Each number is 500 + 50 x the weight over its row's rms, rounded and kept within 0 to 999. Layers, rows and columns count from 0. Numbers have three digits each. The size before them is the row's rms in percent of the matrix's.

# up: layer 5 MLP up, 768x192, rms 0.175, rows 150-209, columns 0-47
# down: layer 5 MLP down (transposed), 768x192, rms 0.0876, rows 150-209, columns 0-47
up150 114:488476525493517467571499480565578514486512466559541513450433453475415428490588553440452553563479538469513487528611563521470513528481561448483595
down150 100:446578454430475486482504468519516474480453596492500426428441508438495510491572611444493507457470501488526428446482553479555598540547498499552516
up151 104:529563522505465421421485428474482442498423486569557548484537525481464374449491521469572487505500480499506503474477586411475501488515519507461451
down151 104:449538508509427428552488466481471485461492498466493539534489510445469573525426440450455492513421571449549485500476502444411505458592473459418543
up152 111:557530492459489496453486434545501497420457540589508597465475482489427489575509516397476466546542449515433469534475521543541499454532540552464563
down152 092:405533511493488559491521589567521497503434522476491534554488436492488495471547577485399637425540512454450491492503524549563398480537545648435482
up153 107:454456419503510454495479533534500509486453458578529466471478488485483483427513503568534512507457538466429549471526518517492488482515371528480412
down153 106:477551475566455528500523438534496550438462533445475446428444420495425420403476476472405390538508498587455445552513477479506502571424573507576495
up154 092:476444485561483485504452563480513493440492541524532463509433554492494490434501478474456533442513509553532571609509530545428395489450506494545451
down154 106:488591478412549466507631528403457619473525391466544532467594435498537545546496501612470521474552502464526572498489492562519486475529554509557502
up155 107:445497584520455578464588535474511540396559494415522503506593407434505488529440446424459409432516437511437507506508543467530569573539552491529476
down155 102:482430359484481634490589458559470467522527551482402451527450548425548581478498510485586403520439515517548499476478556460517506481462469478531425
up156 105:562515471503493407491433443526577472474554489521562517523466449455489467443383460415565543507507468510479526393531452470572546553505508581375490
down156 093:518478468528571461484549532425534512417564525531449416424357458516487551495448463478403406585424426474543462434526581456535551421611510518491499
up157 092:439535483429542516463430469464581506493523545518477455400530454550519511535494500530496505417492434400471511508600503530453482579555494502478480
down157 089:603527592579483467565613436569455449512473558517550537444477490522428485461507386399400511518520527532510459420499510540450476542468535551571480
up158 104:400469488550546540569539383517537478512492527383563485536441519540512482505558512576526490480481552480471470463512519427476495488496516643513518
down158 102:578558450480484512558481568480494535576476500554502539407503437567477478470460514517509610460446403485511535556584567474546593440488457503486505
up159 096:491424481620435522489551401441486420500450461534523489407572532532477516532482522500451465429489508495300401498562479541533501376485407564479476
down159 104:438514524522548508512592596460561499446418563491520629482501545502467548613467504549548533498543468561603508564531397413408421553495556444518563
up160 101:483555492446487409584586515511410522526466608475534518440472528462457487469528558581500526554555573498425462510557485445463503468507563507476508
down160 099:472440508500506389531559475504524439495611493388522502480467527533489483571566498527631490524443498510539503470488620533433560460534561573465472
up161 102:486508513486507470510481481438466522578489581505626503484542471491510532541509483497574498539448455535508387453534502403477511510498504491468539
down161 102:551469487518416525429421537515484459522437510532562448517491550453450525554541515508539619515589560472497449472519563568454567559444504591568434
up162 098:399460497485547492455540465492483577591467481512452557523520488513459405479550479543502394559438488394470624525525593488532399474573485480434502
down162 093:515570382462467477432608548387521578515588542544531372509460425468422574530528473499429509551465494478621515389477492462403478541540550412522455
up163 094:507517522489463499587535545458576459443429449531439536500493496440523396564508508452505484466479481579500645528554595500536573562417505493429428
down163 094:436444496440483427402377551543576492433479520395576484523507475497546518465494501479481487540434442478481503476455533481540454467476472493520579
up164 094:414595556519480532559506421443433513526454533543489513588560569561420473520465512460528450461489459540535468509475490508526472489501497560521458
down164 088:568439510421565474457558486495506516439422506438538553518504514452509433411452539439606580523466512583512511433463550602516506670519449495538509
up165 087:443491517426522479531582500478495500518419615464524484506435524560457432484537509515514312400485495503511471472512558524458523461536486521487477
down165 095:486568547551435532477504522524528501467469445509547450503433463466502595561517561534473520509414458484484433521357486410454532516500496468493522
up166 105:427571436501540474466533462480570440643518522482526579514452415538557521426595458454544562506511491457540450495555480541502453494526527534508572
down166 093:607512490522512567434465506464342374477554563597547438471470514505500562459485506655524496462464507460530478465551505440501515524545575403519511
up167 099:437449436517470510541452489414535475549517519468553556466513522435462503449526524472565566528564522495511461559597468515469513516449480502487470
down167 106:577483563585518472456552529521418511513510496547595473545556512505554412583567491455487491532445539547488458460504486434555536506527624502548553
up168 099:489389447509543523522462469562500507568491537518519402499542518496494488427481446485539496472497524515521482528430574550566457444597479514520584
down168 089:547513476479455539469486542575426565452533500528557492554450573473430441499492451487471413582410497473520439543516406535484543482380511492452524
up169 097:548462388553557324449560367537752407528535473532466442524537509520515464542462522495500567516507472550455513444559472472479554513503531517613498
down169 096:521515624311426651567502552469375559539544453575507527517506540514481435507431462524567498534485461455553457475510484525485545522467573467539538
up170 110:450492488585556572474622518552465516492335416469496518516454512483481523424589519554421432572469508519577482464530476544547522545561536501437509
down170 099:468485443510509467599428569557498607554505500511452419549597493457429569492437502485462491476443488537474511483506503472461558414575610478476514
up171 104:445529529481517485521501568447473520459569482611567503479484493433454453535505587535465513534484531420504438554521561597514468468443579496533535
down171 102:517456438504522481410553510554382548455444546560499486459440452453524666503532496472496505444486464437465502447521554425511516471539523508441543
up172 101:450431506494506504387494484587522462478467470528498538493517520600523585435553566490428542419510557554403508505523530583467576391457419547580500
down172 105:493484556475518597526494421418546431493449473603541418521554557546532426572619583534531499524590441467462590585476426518452529455492450485532512
up173 093:575473579609494511462491460502568528393442565579592442408424506541404442532497451439503407493559479540535462533447452499591552542532481493587464
down173 091:398648474399547553579549520539455552547531439462458542475514476535485574419510486559534538500439469470470573497550522535432419452471448450489454
up174 097:621487499517451415472501472541607451476527522543475527529467562622549504456528490463491526652552479494443501532463583404497480438485455533504529
down174 096:437569513453498495459432476472423517536477565463467475497497546577492447488523511507528574455487617474505530438498449518578513436568497429478559
up175 101:404450508524531416457475484454612458586609553502482446537466499493507504486543429519514482472519461546454492492557451528407554417543454405460506
down175 098:531573518505566508556485578543473551576573510423495436427485499435499577456511600485473526555468432503525564527474529454492442534473535432487502
up176 084:432590516420473513525487522448571447477441501531547457577481479495454551420528538469482506471441482603529580508513509567636453543459523590477528
down176 087:592509428574530413464574630542475732540526467476512531442510457512498508501483537501516502481506479542470543503488447503541445463495481317488438
up177 098:619485440565524484547595490489483535520506426404485513449518494433428567579513537446441465490496478502517415438561418545484498477605429412540500
down177 100:541484477555496641547471557519520450566544569484514492503557423434563524467546515476541537481521490537500429570458543499433573567620563525534538
up178 098:477454495524525519563487468491467491603415565502518515509477538444419549495494509486531529549455416532555434497564475619530460502480516549504477
down178 109:483581462482493495498484385372468429539464430507409448464535519554487544514461465601607452410525515411445471533443495503495602515487492445486541
up179 099:505630506356481479499532609518437501510452479511489541461468502491472479487461511453472493504594470508434477460630501523469482480448633618530498
down179 099:537481574455558473562442497485519394489505490489444395542531552535504482482463523426464461456498461514553467590510432442482452436467495468441522
up180 099:398509436468572485574597461551479597474461508556441507629354471554523444493536499475576511598497419524444472594502481583523525441402418549450537
down180 100:399528496466462447458510507425466505520506512521561457561524544507557460518569494510530444386483546410438479467518494556452544507571584403505515
up181 102:542453569554399443474518467517528497516526495450456504533533554492408515576479448561483436541572467553507506617488482541482559457555488564421474
down181 106:504536494542491542506492533467498646497490504558525601403486546562540489429493546565493496499439516487507538400579411525446529542424429480440487
up182 087:488535520579430526452481421554542469430504560573524521504444588393506462457542524386450526370570566527530460469458520386525450514511481517558458
down182 094:528541526511511580603531498502440490509587447552536507489531487484503475552552470543510391446521532488527468569539494440493513414512571476442474
up183 104:490494494529494418456564498499480451580456463534539413527448453433491515586452477571483486525676485479497505500540557513509498445535446498476554
down183 096:480579479549532389472528572533530540501531469505486454466484512563435534548467498516463465532538472447513504513560443480463599504452547421517521
up184 102:402439485494572432480564391479532493484524449417524554468570547488457499504457435511432548521449490457474508482525521476500503421578498565578505
down184 105:510545432572525544653432620586446544488356471542531482547485456497521524502522628495468540487493445475533525521527506423462529442462534458436472
up185 108:532532541540546456517528487444446512574472528456528486465501442543431549534519374567451508492541557439438422452551438494535416539472556453512533
down185 103:571539492470448577582550464464477399546594461461545493528563496446495515561427478550521394533544495492519500464471415561457491384464504619533559
up186 108:532521560432475571582503595399479407506472495490470480401553475549395411594540437479561562498483442472426503512581484518582453513629469581554428
down186 099:460601520416480471446540569484481262589482481450483455422519435504469447454500481536523511493503557543529553519470484533451569493531503529430555
up187 102:544542449567495583494542470427499503507464456586367518455542562492538489486465544533527531523559485461481484511404412553453535522538488488428471
down187 101:443534490464579499462487472474557460506486516488523488439530500625463541527523404489517615514428531543460557494494532559500465551518493497465426
up188 101:450470470438517499494500482474511509447505532566507480569548485437489517506532457505531547422445533498504530474436557501466535471511590542490493
down188 110:663522492576418612515590518515458505521452516426399527526543564459443475622545491505524432488485566445468446540517525450544471550518502534536431
up189 104:443560530591466542417466446516544473544407378499627582598502521541556484471542523557489461507519490483498533383514421557471548485467510456554481
down189 109:501535530508499512663518462475445533490602488539491509481559516531560477477518498527513477556470446477541463459438497494544631450537461496514473
up190 088:500534373493603513558477570513516551505460473523436486522520565565475511585479433379435501477430438506518484501463487491428504503445493521495439
down190 099:464552555524407405534526478439620462452428501503518600533459443504567497539562523608447528526515476580416574491489555502482535530447572405580476
up191 098:478407453461619355457562463543531521530447562510587469572506475565462449454491529478468487527488471478474523599439547541555461520512374545510489
down191 097:517468532588547530612512442530491545491544503431529514462570543449472468550574466589486554537580582445489538429478498382553418521535584451470455
up192 103:515568572606536562530617375548441521518434467516625559488534443439431524457532445570567538569458510511468571541452525577574551356502524509532455
down192 101:427492441447377527629458553574559480485541519515463556540504455478463523525431560459470441524481528554516506508439511562481489522534425469540504
up193 093:477641467466553534439397437536510625524493463478483469507547488545486476589482508513478511561480448564470540478539456408485465479580533469581605
down193 092:498501523506543477551519439467586451564547514492481457462458514505491524471533551527411406403520500526456469455474539536451543501476519513402469
up194 098:521378417511594520441511433490479499561494427514572491412507523453462434419505551557466401452559516440442464567458540491589548432534487460501494
down194 092:586504460482427576557457464574490577585498503431475460453573559485440498496442447447513463439537479551488440482543371559524575521507473555535540
up195 092:465435569529485534533573507508559510537539415562515494592581528530541491439395436496575428522520535486519553405446485459473427515461497522497557
down195 102:501497570482480435514492621592491527518514558481541584452517503475509456539513458552450427565495569490444455467554436505495518489507410513476496
up196 097:468461579457505452570550459433432509466511575514530509483486470439513470491588496473475560500572477590483439575531557456535464526521513498486521
down196 093:508479498532477420487480463448449528471568529560559433488512574535508475459555548492503444490568420452662547483526574444545522475429451531372460
up197 122:439488450563473483407549555487571541482582466537475524509467475464499471549462490536516554435511519554414483486420576492488508497492414509442578
down197 137:542458512514477544554462478504475485460430474427493498551511484575415545444560460511500496567523403541539546540549441526480457467494536483573541
up198 095:427556519459557474530503547508533493498374442535488536503509457397491526514441452467525503447476495513468553504461497535644407382524471619478484
down198 095:481496608499458480449456370510515507495492552443492502534412475441452465438532465472490542560516529500451504445461510412501592512590520480401472
up199 099:621540467458499579481457434512499547494530528608584462471425484504539414445544456480476438529511518464513517510576502552460515390522458451500447
down199 095:445578436461519448446490546466481559490508542549491481530493527551529544412580512560492451571513557498507551557502478502533501515430553564480542
up200 102:401462547519476567464505486549621430500523542513466508435428436378509469435469541461516532482471548544541555534477596590494446570524564498458502
down200 096:577531538481485584474524497482436491506486476503489464452535447632522566515506491516455519476464457497505419405443449466475417328461500517503495
up201 099:499442436606500584515450477482538495518482500524507512488458480428513460403481408517476452477476564491503470513478443605495495507475534541516492
down201 096:433470529472526466504466398459514514543517496536550502468462591511492485569463531476488437594428521461604521485536523556485467519573468508551569
up202 099:528520490439423419526554513423394466573534425514503418472523519544497516444459415534509479543499445572437429454554496527460429502464472501433449
down202 095:560456409503442477439531465431496499496537503447388460537555542422542522441524545427533484616579420559542505519456478504568525562497506527462504
up203 098:454556492473493447431596519563561467477541551547555505478459492510499471486499458406405556425526519404511484484453510490469492526611529472497531
down203 105:526495547466538428559515499420409475512414420509538470518525524447478577452545460539585521540429528539464487463488522432467520493528505617496516
up204 098:474462562441522450557528442511569482534454523498505505508449526638496495418397547505457475553511578501462496424459508509475508459482447446452560
down204 093:497584501384370497461420444463487452402500529591415502433518572510571549493462424466460476390540565484558545477536574508522490459518436456497449
up205 097:373493502479500583477514505496541556453477482522531537512457486485518504431555373450456492545443546399543546546658470451472467411505566525464531
down205 093:403513519437458526522475359537548379504376578524519475573505479520440422464436512527467547568487451516495492505491407550483448568496488523456602
up206 106:587576372535553572579475484442483548543426467524428508429513541519464406507510516543432530465432454505562541568529452528461488465459437546466550
down206 105:476476537528529503636549464508454491471493494588473533433494441423446513513530459578529549496502534524519578440529559481493475552533508540548499
up207 098:471514452478533597498454586530469533568576484512497465431491527491441515505579541442566471577581495420543407458526554502502485434494474609526436
down207 100:479460488428553536481435469435535526488590517496478494368522429560554531470408534575545478548534570396512555533504516550432525355546537459417438
up208 095:518458501513426573533515519501577455519404523551525470553467477503441486515506577471405502524402489559520466463548412609562493472444525566473475
down208 099:540499493440488490505487524521485574494601614484499536505527577577456582540523467540546627393584522504379487596567418388449527505459483478511481
up209 093:481603470589516583446501459512522444502534432437409476459574440495418440547445484529514503515425487532491542435566512536409517486479502611409505
down209 094:466514436450471533549465585522481573586481463572488476462457460492469470476424492485543560472462541524494515455538538579453521468405456489551477